config.toml
d_model = 320
d_mlp = 832
activation = "geglu"
rope_base = 10000.0
tie_embeddings = true
decay_fraction = 0.806
batch_tokens = 131072
Each number is 500 + 25 x the weight over its row's rms, rounded and kept within 0 to 999. Layers, rows and columns count from 0. Numbers have three digits each. The size before them is the row's rms in percent of the matrix's.

# layer 4 MLP up, 832x320, rms 0.15, rows 688-717, columns 0-159
099:491491474496482498488481554525495507500463511477480470491520542523521491502458544516493514478451499503519570452522464535539532526525504484481444494505541486499496505496465454490510490528501484473507511461506489477473495512523533514507543527506479470529493498493516486493479527491496503497525501512517516488469508442501507502476523436543485473458495513518512482482454511528462479480506481460522466518485467491497500488510465497513544486494496500496494526526500475506539511523507529
102:535419494501513490478499451510502499526473502502495510461470551510507480520516511468465494517542478467476526527530481475480456491514516494492493513514511485473474498472458507557524538524515488489451520489483470516485505506487487507479509442519488522534486504486479488462519561536548484499478509489476495505472494508543492498514488480507455556451507499539494479495502498534502530526511560493517456527507523559449516507489470511516516467516515474465528487507524487518563530510501504
102:523516510525503524464501525535509472509464479558520481465500483494530498492523519478477486514530486478541563471502460533476504486509515507484476483500493506506540508477505434491499504470463522501519491511514509524488486492498502516462523475512534541582480548474486516484472469504470522453484520515507515505536511512454508507489477552507496507505508512498500475495506498555492481480477487548498502511474549523533483535521517496479543503526503491539484435485460494499524488467504540
093:511480482493505480525466467541511495480491506507485548505516508482484507502498479520504469450483488503500503507503506482499477496488434498462491463471541539487506506492473456499477544501504470459499504483514489492500507506478519504545490515482467506509495524537505503581492506484524517499455525488508517509520544529477490551479533465518506527523519568501497476520539496468511558462462528487509535502486498505495512527515498508448515502507524451510461479491530509440477514485486549
104:501532527523518462540516518508547454461492506507483542527501473509495540510490458509507505507501505498524520510528472483505525561528450518499474538528521485548491484451514493502512531515501500459500530519454479505505495539489467507506481503496492506532489477520504482517571481507516524509501494490523519526528490485520502491533531499516517477462540487426518484406490493495508503455475524474507461438518521481474491490474481492495454456541523482484487490502481591494491490472501466
100:485544520496510515498540495510504476477516500513498464488450482471499529504498485511504499527495503557524481511513486515490509529507524559472466516477507496531526517495471507477563499484485510512512493500498542493538503510464472455496497491479536478522458481509469444524501577491504523521480485478528541542487464525493492493512448480426507561496550508466543505500553511491458472496476521498495528490501532494499476547496525462507486494548505467497486506474517534473526486486470507
107:485471507544503519469453448533470487503473570480508506520496522520488488519485498539494528483465522521454520481488496482501478538520528458488500464507491470550528503485435487498488509495511522491505487547486535502518512523508531506512465481489512478479481476501524543499485537497539557503478469531495497472461459520488456463474501482512539555517515476509483475504488508494502471494510575504520461479466471526503505489485486488521515533480506524526472526497474523501512535511469505
102:560497499465456499494503531511489486520483467529476486474513482541527492472489551495524496499495489498517553557494512479473501510477511511508490521478536465491479503511505505488490486493473457510484520490496487509525463485521540492532506488481469525508493503542518498536518517462564485465470532539484457469456489531505519527517503510515464525455543528525502509491490512534475509478503467526454452495511502491481489534480481496491471515465516502491520453512464471493507505536515513
094:477503562493471445539472491520503493486516499488528478536504480429490515490497497470498484465485488495471523463508496467490494526508508546474455485519487500487503523540508489474497470523554479454507511517479456440512466509539528493531511487523552472482534533472512512476506536481543510495503462557502465509498489502483469487497469474517503538509521527524523526487519518501540542453470510511505516467487500520488495494583530521496509486474471500564507505568473485514529498468443532
096:479450491548500438486513453488537484522488496484486468543516487487480502450517520533528514494508521476517515489467519553530478459506439473549502486497513492497513507530525506498539471468527492497531555499472525490514498505518443512466500497481497505502451469498499538501526484508526515497485516506519455492529514570511545510500455452524514505508485483475487481524498588470511544515516523502496473534503512489513528428466488474523470465478493487498494478541510519513453489530515513
104:475489505470464549488514453539484540481480508529508514493464488520486519509458519500452475490545503524515515496475525502478503502476496501466525475486497499499446468505531509487506468510522484499526436498516465491494503486465481504466537505503563492508516482505500485447494462529520515514529493539499518495507519522515510524486529479494471512477523483469525457531501505509543473503458484519469515496492481478503502533473487505487541516503485491490495485524505512506499520497478518
100:521509481469472511519475488496548502520511545511522494493535540508498500492491489517497533530504501484486515498487528499521489529546495455490468445446509418469484512503543504482477530565503484468492488492477490481498513503496501485493520501468510480478499512493477509547503444458534504515507462500454498502469484533503492512465532503508535490470525501472474493457523487495532528462468493509476558486456541459467516480492538490523487574511501503493531517497518503526519520490518512
101:522489505527514447511490528492464538454507532455501484489511513493511514542477490481529474552497489464491508476446484534508489533490517560544487538509507503496473502483463496456502498518517482482488473498472497560483480486482472475553493484450487517503501516505479506501529499482539545467519467490516467489494462492511510544443542509553503531478488535516513481497490485506498489464497482490529554502486524520497464492477520530484456518473475484530493480486464486513516493511496455
098:479499487480482501523498552504525481531510507505481498483456506488518510466496501525499570530488536494514565466479508475517488484473494520504485485513513483546467502469479523493520460475485469456449476546492484518507508533532514468537569491477506504540514496487488486486491499503466470516479456497539460495564498493482470489500452489515505491545526511473514524547486525486501494479515455492489486509545481524521515508513462503480503527508514539483494525556493511500535505497503474
090:514460532448532483475492502538565542465492511511459548500484492440506513537463473489505484486530492510496527536485450469523502503475517532499511471515507460490458548509508494508507490485478487500490477495536504491473526547529462547523521557473493493536529545470511497483511490505510509508515509507476508505499472521511534468531490486533492516476488495544500486513518493511491503511478499461479512442483560506523502472526490517490482522538475452495517500466498499554480483556481463
109:500516493483501470510497511497510475495467511514511487412487546498486481489546480493501503530515506515501513498476484477489471511465547482500480521509531503447512502552509532493468472501486464498492514544515492475476489503501510515489508566504551516506487488525503546499524445509465468530492493540529485500477519511504535561523491510519474489498469485486515507437512511447493537506517436477501557505531498495463448442519452477507499523499558527471498504522479525504491496497514480
100:501543471534537482492494501478491462505498529501512486487522508527464495476456497505460546489535546470536465456520473520489505472564532507481485463520481510489496485442508498472452485498520518498499548506499511485463542479493481444503476529494508512479526432503478480516533497493499526480487487459486511453456505499480514497454482498485462475522531462500521502509489538478521515525479526516517527468493470559492509546474560511476513487506466489453481453517511497502484495513548511
096:526503537486580486522556486465486492475504506489517492532528515503443464475535528485495506496476500475464543504450513517490475451465491498494474510504488548495518480533529519516504494502521515494487505449457503495490472495528425507557489506520500476489473545485496554496481461507503553540527468511461507499510494479536491475485489513501480525497476495490494521489536492524510480471518514450507484491539488522524487535496472498504507490491540496503509530478497504524465476469523488
097:510475498491487481464502503502460513482499516492486545536503493512500542508553467494517486462531502523462523518515470516477465539532506506523464537500450501523507460511538517495516541499471506498450480481475440494503493512481474487525484507482458506507519534513513450507499523561534527485507491501514500496504527529494521540535558518481514474485472525495493464472532521506502476568530485515472523502493540481519498480522496538516548534506502474510492507478450505505514481490485521
097:504490533519573479507500494501492488452544547506530519528484427488500501468468520510465506488532468487442494484534509489502500466482515534522502511537513532541488483510497475473494472462496509520504458468488501517503532531521483477510526499478537500468446503507526456500475489537499567518495438483506525529488463482518535480456477487462513510513527522475466507525492518482512528481559554496503460493491517496504492505512487520488504494492505545526474493465497501509483485480559495
100:532471497491482530524504505457513516539573540501483493468499498462470512475482472529444505576495525504546453533537501485474513481489468515479483515509497499505540533487496496509511490509520511505528492483485502509509504497462456544514491479490559491513558511489545434525528451502467460503470553528507464528512518487484499477509521468493503518507492535538479543523491489500507516438498505534488469523523479506523516529543504465514551508465564487474512467486454540546503482477481513
101:477516525478474479487474546531482528528477512521473486494476511536475541514477526458522503499495484517557550489502529526526452513495503484499502521453478522533485495496530470520481515463496504493479477525483502482518456502481471469475507531490508530496463498506506484508508476490505479502541515525502478486541488501531497523475506509527485470538508461521462523549549451500524506477471535480502485475501532527540514512530508517470482469519548484476546459515488467500497464479541506
095:482516500452489489511508495465517473476470473509534483455525495507478494504452536513502528519517478492494545471448488472500485502472500492509477533488522508537520513491459466525496520522519503537542484506519520502498504522475475478496479522483498458520478500492554488545517511434566515505535518538511518524482468508502479511524517479499561473537519509505518528483535490515543466532514483500523491492474523473477517485495456515463481494459512520486514517485527506511502517539502528
086:476516504508505500504493495520490504497490496472486526511463480541510542500502445485480502531499509481494453497497475509515512537502530521482519516458511497483475518499447467526551499506435506475540481499488543527495468471453533503505481495480473489546505498527427540466467458468487521493527477491516522479483507477519496526526498473518496487493504507505439500442492449474507451501511456519518485489481503465459517525483511506481481481469525470494541524491535510503499505517506531
104:518515459493507505518486526524467508502493492512456557511515546512491537520514456494497481539505501522528466464491493463552502480535492461526543540536533497506492452498518472485469472491484511507498537523540492484502503506465460508527493536494503511509510504518506511469530483535504488487561498455482537509495520508502503492442464498487525529481448478500508485466528514493502540513494518487501485465493517511496488523509520507528426507485487518522510520520531475549527505534494531
096:493523546498534478493500523502511469478501535517465464507478471524559523552467528502471522490514528471533518485481502477502496507475493493496493492538491513491453499495488496412518496514534457484492534506516487515469499517506487534501493511469550470549466486505528546473480488445469449533485474514495501481518519527459471508530506503508496500470524508449457458521513510534461488546461506476465507482566519484552526537499505490498508500509470491478525520502493473503527543484550497
102:491516515502520485491530487489518500545472499495490492528491467493496534477536459482486524493498506515523491519478505447458458525534531471523503491510471560463500502539536481467462456510510463480523487524497511447498533482478480464516469465528466515517504463466509504505468484518532508512489506520511464471474509502431454478504474511511453505429528464511462534477540449502480492497476500496516489493531524482499490498467504506512468502514543518467521490452493500468473489493520525
102:514487469518477501485510470483522518431494483535500533545480494472476509516497543480487478471507503461469481518465476501464482500514500488490501487509491495513510471467478506520518497484510560490476497526467474432480472488473522526547515493501487512517493495506472477509503516520479503465511523526532488485465484493466505471485517524517569500534496511490527493460565538522538516479484448473478513482485465520506489465472436504475519495534493524484511501500508511514503530539494504
094:489500524516455522477504485488510533457490482478490536483518514512535521492452520504485475534517539478490468532443515528463445509536528420497470524501460516522516471489498459499497523542464513513487516502507480506470444483491445491520491483503503522501522543499504514496521458465504501513528565500462500492472496481517532478516500530518502509482548491467488543489507510471493481500481473487511491532477484474558522491491469524508456492514514515506539482503490481467476501532560472
094:441469518513493499493523490480496509504509472523496494513460490494480494489465492501457506485551493478480498501516428486511501499514524494480499509433475480460434500515495521513490481455503516501514489473506491524532540492501531511492517478505490515501486485508446512475492491519503512532454516509508542519518500513448488456435435498517482474501497486550482504504468517543490516521488441483501520491543480463487508486525489456515491504477514538526492509485473498492493512549490515
# layer 4 MLP down (transposed), 832x320, rms 0.138, rows 688-716, columns 0-159
098:548542484548528550512528551546525541490503531506424499510491494488542476482504516530463481502472496488505502493491549490534470508504503471532498484491456497487545513474514468523447451530520503533493543477498485429533446490512492521498444497500481500456478486475512561536513481530486517492536517484495479501501492475495503531501466494506444492506499497516493503494510476510480546521464535466499482517505472530508482518487502505497512533468435520498529464500465484516495503517516532
099:480521557469535472486480538483519559505497500473518499514489460523532483499513489521452505471462481531479512548528493481493483452468504467478508513502518484525491527507501543523495537498488504543470521535467520518505481460475513508472464540499537525489536536506487521479507506515485554478491489553513451513517479469484554502485525500443494508481475483479511530481508463496532496544501506492521485543513473506506501526480482518484485488543494509502458540495493482496518496467462477
098:545489490508502496499547505462524502486541554470462440461446486447470524501490481525442487524462458558503509504482515483502492453534473506547468467498478516527488460507480522546480477468509511495510540467524465442488477501473552519511499503507517434504519499477487470546473501533487538501475541512483505490464453513547470513492510472516462528451502526486525530565531487493492509498533482491509490456496541533514518491515541546484476474483480510505501500478521508508472498501511492
098:494517468531490500462505495505502502517460495526498463499502522493487519510496488484489497516483470505513523512485454530526497522534491500471496485528498541486518501458472524554476467505543516526518509518498548489496540506497480551472479511520523471481540521489489544470510498495489483532531542489520555504519537493505466492494510517501502536540452475441551452495513483470474527472506456471501529525490480485519512537489507544509493500475510524487496512470477510455466492503445495
105:480483517517462483500527449489546508528509525526533525459481528521510519542484527520521504484468547510522496471484522495509468501508527489471506462494521464480523494510502495496511492544465557536519493542488470486510505486516543492521494543550496498525507529546494503484464490506513511546521507468511503471506497523490471499586461501474557499521509496524475494508522473500509500512511516480483494508480476511521501487513481523483503503481522492483512531467550500501522505494490517
097:470487527507514494465505532480498501506495538472470500529504505456519446526506473498508524499503513524495514470469476538479495470528516475459530475466481492499493513468537549489478514454507499501525497507518481585535518490475510557517496464514519482476447525500497496501450463498518484457512539537525483509505514534552450516486520560508494479522492494535515449526491497499505492485505472498563483521469503467484563516481525528539531500509478466466483490492491523516491495513450516
111:556501527519517466494499535482514529485496521502476485475503475503482472497542487498481470506469459491497480498495467538450503508515485528481478492514458514493488471448504492469510528505501472530529538513559569541508491490450556519489486541483515475451510484483488477491498482505479444487513505467508495496502508516511485509497484499569475527540483467537484524561509520542510500520486503495526470529473492519489499471523471524503495483519504469519501515541502494490507484507526484
105:495434506536520496485448521513474483504493494520505521563482517500476512533501473499504522456520488498465517455514492511442483483498529480485523482513498519560486533483524484446519481513528502486482493486509562555506507510515501522513519489503440473511506467538531502474524500550460457503508514482549559512478503492515555549527498480492477486540496503503487476478502545508521484504527475502490540490506502534487482515526541491467497508543509486536461579465478517450494502495513499
098:505506493466557535450506486481476544515473482507516494477488495528517485495479508520536477455466465478467491492472496516484514492446500492484526519536494497470522497515510498531497487448517499496505468493468524516441517465497431521491458506497502499488491463515508516466512550492501528480489522529478586473522517478490494482501496531524485455496488517510471450532493544492515503532512487473505503520466506543492482474520505533499499498507521501454512482470532505501497502498528506
096:532490496530501502539457498530502517470506500510487527510475534525484504466506516472473501510495500487469506513518501447515539505501519475493487480506508445504503486518539442458499504555466543510534501473527490522509485536504532505518512502494486500501523535596519499465481539495465485508503554489501533494489447471519477476476511493517476470518514484524471542454477462513498517505533480555516539534477488507500490480493483534494474534502525523503510485475496482552497471501502500
101:502482485557522459434483490467537534478512521503490506485490483466490484481478471461510501539493484514520526482486506501482552497459511508446472511507479499502529528496487533506516451496490504502531513480510533523477508468462490512505496519491490525530518509521467476466508468481515518497505501520511445489530504457487457484458551513501497461514464532531480475469503492510492576502500537485533511475526451511491514508501492522540482494527504500504548536466495494515419484493529522
101:528507475488503468468505508495507508524476533461496525516509505523503524506549483484495515525505465493518495527493503529533504486528524508487477514504464455484515501465470476496492482487504492439498492525475546534506509493527549484494471546476470471504543507467502555468458499514537518479491512526467525486482491469501518518489528471453507487497447546490557500508481473489516482485528528471533500536462522506518478462480477490523509424514487462557553512477513511500487504470518529
099:490491470579488513508479489502501526479480502485518497503483482539536492482507492507481499508523484488487472504483481522517534435510455462449521522473517507509473467478489499600505487498506494534481445469434509465489520515522532526509535487506465490476488474479492484528502526522495519508469534525482520533492536526501490501525501475517534492535505503483496528454511523535519513502511526488459534527497505501489429519457520512494495492450483502514503512501501499513496494520519503
101:430468541487466485466504506505491529517470480510512484478504490472514472530503479505498520507516507503502519527524482484475455498514477494494535549468460440503498497512511502517533489509496490441491524492508509592512494471512508525519484488466497465508496480513541483473531464491467445502496480485528535509542503514506470461510497529479475497496558486468522459514459501470541470549496492504519489520514526524495525533533524530493490518503428481504527466470533477518472471473487496
095:472509512510519475491470487446480527464527513512502492556499513477532490467487477488500507523491525503514504433560519492468467530546505543530482500464466512509549518508511496509521496490519511529474533452509476499502496447439475482490494497489536517498503453517525461505478494494490505507450489488502515506505495493515439498510458485503522434497465486486465494500501529501491505476481441473508470537486482533491500529479504479496483473482519459510488522507552479493538512503510485
102:494486557532453508562509513537519492503518485505499468522490477522507513506501516502532482491514488482510468467507474503498480527489497535478519536521491522494498476495523488514460506497458525480505506539467515475507457470518490511491501495538509513478486494502498482508511483502517470548501472484530521518501516472463519502486513494458506476446495483515503481519479459524525520503471475480484468506451450510498484491533514483514527473501547500474500517501478525482523502511506506
096:456490466516537510512527498516480532539514512492510554523494469493484474487508528516546475504495518535512508504482546501533501533483530469521486475443510481494448541462481490519506470496485519516498486439468528473550540540509531535529489520511533468480491531500493505488460477525500461483525505512458482518508463502518557490527480508511532515494490491503477477502518436472458518496524513477467533518518526536518448508496520529498494456505532474480486502473539483470518528476523489
098:499484544484491479503505505534541480526519450513473526552496502452583482539511531515529497535510501507492463479465499494512534448488524468518536531524498469500492455480512487471470512432533512492542491492500462449475492503522487474485454514485512463521520522541530473517495506474495504527488503513469514502517501474519489486471507464514528514483485506478455483488511476522488497489479525477477488538510507530498528523474519501504477472515443503521507467471521514492530522511522523
102:492518482452508497517461477511477485488501506526521505477544507466508511528469506465496528522473490521491497526531491488529495507445517444522524505502528509479570513490496500476490516522493533508454474478555518475515480471562529529549495478473505495474493488518509533455504500494487489480475467449484509472467488473485528534506553489517485506526449525503456526504502513452499498501501493515523508501483512509488526534452473483540513530483466482509488492466466514494519471480532496
098:522533487453507482499470494479487503503484482481561508514495478522497521520506520507509492466528475493497487492508489541453447532495508522483515537478497533478481520523478494485479522527475488478525507511459500536475493457527487486521533466510440531512498488527510555510521511471481474510507464495511469490511525535508473473494502535497478498528517503515544452501478481502516488492523502585530538456474501490461536489507502480487542502491475506468555524463476492507505498487500461
102:523485499481473544563516494484447493493470476497509513521505521500507485467508509461536484475489504488463475488471520509511538531488508478460489488497560487532493503518525497500511487506535494482443506466463518494514502572501482483536541463494520466524492504476471488487487507496529512581520512470475475457468504514477564473497511498533462482489490542533524484528489512503499523550477523504555507484521493495528468464499497483529471482479495501514529470483550489497503463515469504
103:472483459517519502467488526486522515484480519504490546543487479518480480515494476524489550501530467533520563514535509501520492516507499487546542439541554487464512507495455536517516509514459519512503495483511497472468452531484504505509514468485507518560543522511468493497515473528513496507447504481538462508522466459511484479489526529518462490483505520458496493485536495504473467516507525522498515505545524509497530503467505485488533481496504523496476535500505469515501461480494465
098:531497508541512502499552537492530494516480523502495463494501504488469519501463509502501450495487535494505481484533498502492541547509467493485511493461511463501494510505487480476498524502507457520484510516495498488468525503513522510479504509501475517499519477476490496509488510498502476451485506449528524483545474487516516533500482555484490464482506484486458505495437535502537516522501496495490489482479501456501522529474584498526501546530464486475478553513455516543490459500488503
097:483465499508500491540502501481525494569482481556477486505506465463516478474481510467480507518497487482528542486494485521475504513497503443489493487496456437511494473473484474446489479533544469503527521505533504513519462485527438488490529494509493486471479544503491487483528498452471512524545554507498530510472504539465516500510508511479545499509522486490487567550481529534491534521502572515499549515524464503508495470532505508485519519507533499477497540497472510522501537501496451
105:480455491471475521523482495495511498503493529491512509481541541463530437481482515495505505513482494475484486511491468491497505499507509465509483437526504478523515505498478566573501480489534475487511502517524491498505493500510500510508485514481521477508511510502492478546611457525475499535505490512468491464467466520498462519477478465529506472496476468541479516480525486519505546527531504476490508488531470533496513554483506485521529462480510471525462461473482500569484477476524490
090:519503490551470519500509513506513485550525479511496514472513497485468497474550506479527522547512556563488502498471495523527501468510478479502498486492490492487493513484531492524489473445528500495532484507503471506519532511508531534513516488534507495512574509506460542467497512509508490465475523530491494475473529504483490504525469494531465569507519459500531504485488511525508513511494520477487457522474494529490456535524523512533505498513519506506475508544489475499494456496462506
103:498464472503478495490480448496524501554511517526503508487484515475509526518462480468503504504524521491524480465516466503450483486467497492566527487495494490479502497508527493485507491536495519518517532478499486446508512465507523550499473486470485548508500551544491530464505567441518497577511498484475483515464516461494505495525468495541486489492520459542509495480491509478517491482522518527537536512479464536496512491482525499507541499504478519469512512482526508520511476495516468
091:521466530514516501541558487522535506519530526491567467494500485517512512497505486482520480499535529489488464476528513493521490475472489488519500530514502500494519560493527531482529495528514440493504524513475527408497497523496459494512475499473514539515486472518544513512478474515488497524477491472489495506515492471484505510506486465457478441470490480507480481489482484532532481484479502483485461532488533534488475487509546542470547513483482497494488527548470531490504458496469526
098:475472500537492460495478483503482470487538554498535495445499484503477494481504500464504491456491441458504545471517457453509521498485521529493492547448526502536517496537475534494538538502508520477507513528497491416504488518520545474490497517474529503489472520525488526518514493536488511527495491491518480498504454495478517511472457476490464509515510538474538490521465466515499531497514532492482490503534528507502483461518489410532493488487473525536519468466513501515507527450498510
# layer 4 MLP gate, 832x320, rms 0.143, rows 689-717, columns 0-159
098:545500512464456504521514496513518530491537512475506470498448486480516488474558493480519479506488493490495508514536520530470485477496479455505519534535474445469523499540552506516524486534466521511517474511487478503541521531504466501506537505499551508516502510461550504529472505504467525499520494520533555524490526510497498468504488488482500500470441505530471502457477485518509508501475533512488483507528495456493503500539531500503467550541509491519458498478520481478505522484517515
103:533481497503505506498515518500563523489503503505544462509477483494454507476500503491465479483461501480490509537517491502501536558484471508487465508498492502481505561490513494483465506505485514473511515492482475490500495485549541499521486493516512484540497488485518497477483514497489517492451434541476494506522494500479562507535501476518525475528481515524490513498471463487524493533557531511532458452460487507480497516508516532503484497509483577503486471521517484520542480487498452
095:508522483470469522504541482507532515498505485496504530502505492511496505471518523486521479500489506500474517504484478490458496510453472478502504488531512526520479505513487465459540509490455556519469556470502543511519511496491492476496477529508481519506471523499482511525456453559491523456494511503483513505465496469517492557513497477473575462489477527525487520486466509463531468530528519474484502497482547467484488484513524492494458466552519528481513473468436515458480522508538536
101:542491485511501503476463510519512523512511511455495530456494481565467462542499515498499552497475528511466474460526565501501492514533492506512499522496491475494500514515497466461534498487477478477519540479458503521511489485520554524497496515525490528489520449485465488536542490492451485529528472516514505489474493485482540489485510505510446496505527489516447481466463533481494514497480521480503517563506494441506519493478547530477511506505490495514453495504522527483519532434553534
100:499447519481489493529479475493482470483482483472532513536503503548537439507504476494541505471481507471451516487489509540513535565486483523495469520523481474517415448491465515512430491455520493512489490552498533443505461539501499529493486465538537464489469504487538491511494465492520495434501492509476489497510522532490507497529510546502506480537516542505517520517522504527497512547451444521510504474492495512492492468454477462502487480523453550483506503523518467500450529514489459
098:518510493487517502496474474493452516525473447496522486512467516520504464511505447521524515476519479499485506544472478509514530484470507486489541496469525479499525509485497519477470490503468463504495528525552544490544504526464461454449487499478499507508437501518484535502497543560481518531541489525548527477473507517525510492494483540530500506500514507493514528532490498521504490455541504501478478512503519512468513532468514489480521541471509516528515491526475502496494492504481535
100:516519496534499509471511460485518494509464526499501516527517550490508499553527467527519544482526489486497501551465489529490517463496541522519494508482468480493542503497506527487536473507487497503469484487493554529507510480494469499478511527480528502491510505478504510538497529536494482506499482511514520465527515496526476491459512456502584474463494533485493467459452502488487514513458481531537509476474523518560488507513471500500516497521495510501474517550534455459511511466501522
098:507484511523510516427460515476425501473484492487476542521476505494510529528479505458496519507558510474537473522448514509528487486527553504449533510534488460492528484462487502515489484547506459531509473451517515539467508524494507584535511447571506479481476530521498471469518482540520528488505497512483474429523515512502535495522501495513481478461551490496524516514523498491498497522514467495487461488467518554523481482517503453476518502481523472449491498484487516487500505487538488
097:526464488489514487491519496501503542467466483457489466526476502492505540517520483501537514484506501469506504506521516477466459535504526512489515534422497517468488481519476468523506500507506459497506503475520485492453499518491442508480521545536524509458454562501478506465489550479508526472460507480481536487506526537514440512503477473490484536516483480459512524469494520527461479487475509498515533458521471525480462504488487488469514495498471575509477500500512504476519485523517465
102:511473519495504495521477501456501551537578480468457512509498506502529480455487493485500557545502478438512477468513441510490531501537501536465501514520514504438526541481493509483514493474478539533494525483497487533506494483528496499524511454524461519500479480516535464555510464514513464495486495462494522525531537473466494499508469480520523485498490476492497508481540473514500484514501519465461504548483516511485478482487508525531473489506567521544493520511514509510483505501479471
100:477511497493516477535471499469467507481508498483520488474525511447504536475535494502481509442520457520483466498511467503492521494490546476523520553489505515457462519524469514500481477466536518482511555523493426537474470487483491513540545507538508524466481484487546532476483525496496483511483496536477506457521514501492485501539521496507515517540550512514522485511455496545501481502504497504511515510486521499525529504487501514472480484460484556501469484435518480489491448497493501
098:499485459480442473547493529477497520493526539486471457526487516511472487499537533507504527512542488490506518469471474552489467509518491494504517543447499446499491496524512488467459499501433464490498495544492478529538521495527500536518501486476460528506492498516521510489485460476479539523503481523513461491480496476508498483532478487531526507481496528530565510473460485533495495540507482456510512550486479485490452497479477472503499498509459474476444503510486488487458523518507499
099:503491493484484518492488515538490483482473513532484472550489485494502502507518497518518513518536493512514523491558491500487465505510483466495472468471494507565528478508505491513553508503512497462523498464509468517502476496496530496495515525486489510504538491475496470462497512540475518522471502469526514499515596502527513533496516500487524465453481490478511497516464538494513509498506485549519507497493486450500539438528489478541530512479472517488488511488549511492436491517489493
095:504511519524505507506534497574535515497481566491510471472519545524497455502488518488514493520532451497512512512482491499529496488507478517469528466519513485522504511575498428503506484467451483442471509478417523461534471475521527492501461499501459501490532553460479476504510482517509485498455469459507506548557491503503519503524545505498498523482487491515505528483498524477489545534488496504462498495504523499492520512505484480465452491453466497454469501499495510490534478464470435
102:506501499458496509518522467433498543475513490542493476514520515498541533524537502531520456492478438481488518502489514491465503495498477519470462520518483474439502498541495525524510493525517492484520503485497491522538500549515497463492476521506505535537498521528500526514512466454503516498435521516540503500504491521513502502525488545506483477519515489497543527439482518484454495475486456520517504529518496494475479495512496498511496503498477574478531464514483479448471513502486487
105:478444511451508459519530516471459508509468483488453459490530548536489493475493522511542476476527495477469531495545467548449504481468476521531464499505509541489503476530470551475513533508550483494510536503534519537474486503509500467493488482509512504552546532512528484510497556456515486471494451508495499488476497480516517505506491503516526480504460518534522512478536510514507549532530498506509474496559500467476507530547467512497502467499496522498509531547453522498518469490476498
093:548499510556526483492488524474492493501500510477496448505507516515512496516477477508537471496473517525480490517509517483534522473499466480476508479505531502454531516495467527473507534457505500478495488528473490505482518478514477474470547460544506489510468479533457497476457514507458475511519530509533534529508461507517464475478549524491504480504495525506517567480510498491459499484533527532503479448507512526522530577519530522504514526495525522510523474524507481524485508480484519
100:504492534520503474494558462503532535551464489484500486521513506475546505525504500491500465498518476487511483534505488463490524495491490499486479495486520519479490459494482484450471496517480505487454486497525473502477552450558490480513454502519517518476499488533522514463524500501502495528460490525536532507554505547494521465507520526509513517502477515565513515537447512463544487521507440470491504526527490538485513476507450503480509477519469540513525461496485542509469516528462494
100:498496516504495553477529478501526482506489483482474519518538473502505518471519487477481457496506470525497488523500482516473468546519525514485476500549503475528443508508494529480486516470519502512525478472499494481473480474512487461522511510468498457477547566481529544471501503477500488458508514548482496472501511476505473514518474490480503459497492462510499519501501490465490465472516490487526525527465506496534536491515520476469505433468508493465509546481509484485501489516488526
099:513513487504480460507471481467451522506478487467485484497495560488488469523497509481472455485502502457510498455526485457535433503519472537465519510496522511478466474525491490513541487553492524493505530500460536503478495510512508531486536520485495477531500450489546475489494441494463528475515505476452509498494509481512495481523522506473467489477524500545477480496498476471511514473491516502549502506477476519463521510511476464481465484550556506507451494471500524498454469502490505
096:518504467500532444469421469490507515534492520492468524539495472474519524539479550526520463562502506525478524444546458488505529499518475497519524511512507489506501517511449490453504515475447487485514519490505498507474486468479467520476517464458531452485540498498497515521497527478483495433502526501497482513469487487478515510541524506500515487515519516498537497515477494548495476568476491535482536476527501486503500482519523513465513505510491521530483473493535479434496496477529530
100:472486491516495456480484531526510492542493479471484493526544443497506454521472528504513490481481484533475488483495534490496525508522483505476481455472539490509514512538492495519517496482507505547481469506494489476485492501527503498481487554511502460482528516467475530472501490508545449498495488492544541455532525524503511513482483535507501542488478531505488518517484473518505503539501479475460472503521536503556537492491530484489487496481549483506515522476508501542496516494445525
086:451445482509518507483489506523484490521535499490512458523508506498479507473483532503516506480460506528490511489472468538532488487515518521493511507471464476550490520519548500481540479519464477539518549523470501507450528535508474522471504530501560529515515508456508494521512474478540487481484512502527529503532537529481489480503467506483461508516487533517513500541476498526541483517521483517563513502473544493469499502481504502540483547459459509480524517504473499481475509542529511
101:478538472510481507501501542489470473521469467483522556473555490475472526544509531515530503536529473513505512513484457470495522545537490512501488512475502527502483495464495454495484536491470496487475506509523520478493521484513477540506472477464514464496491482498496469513526498462501451495481446497501487511507492514496511440490483465503500516536481462549538461508519473485518496506486530494502479445537512514506502523490521522451433507526485509477477489534507517470546509489477546
101:526521477524504501507492528504518519504462505444492517489497524464500467459569501529467526500508492535469494512488515532503496496510438533488536498461488493483509486510530522499509511525475501515523563543505542471487450445544490490517529500545512471496516535478430478504491521489510506530514482512532507519476519505520522520524510527503527506463481500497511546527525493484516491460529495545525493475458456516505481485519511525514458470482497470529470505504481492515485542501501452
103:468578510548477526496483517490521516498495445539478477483448459500483519509556523498501494494506468495510518486479488491503496521481516509502510541498503505521490539513501503513499499509472538480472471487527478489553495536485493510526515521488441518496528509499471510470477499516498527480496488514501536477486508472492490486524508508531512503501533485450502516490481491527517501537538495466507447501510497522527481493490451529464548495475511556473476462517506520498460518541494501
095:502498499534500460497493511469517501507532504536491499502491455509538549499467514505538500557468506473512517507534474540517484510560524522460516522465488517531481465458505479514493507496471563498488489480500476430474485550492545519500526535503506505501482475482515503450491530507500498473506495521506518501454494516530497487492519503521491491467459496508558516465515526506530474493529466463506526486494486525452493472483479555518477494516481545496424491498515486485481488521532488
095:527480492518491486497513522463472504534500480479512524487504518512522484514503483486489485471536491548503528487547523492499486483533500495552519486503522513450488509479496569497541505500487497468482537506469509521514520539516472548544519528519508529542496495497508507500485516490548460511565510475524514563527573471491557527468518494506464524505473505530448500500462467538483502504498498510472490516464463474493515543501513516529519504500491469535505542451496503483491529519484489
100:517544476491503468499516558493507513495529483484480502497531529524481499463487474488458530444496472465472477496431485460538496469519482511493530484469445439505482480494554531493468483510543512511529491494503508470487519475544502504495536526483493499503473441476494527471511488528540526435487491514464515532496525500499515527497465501479487509495508486501481509486498560492496507509495508448503501525502522482495477511491521513477491520460540446514502484508479514507519492500504438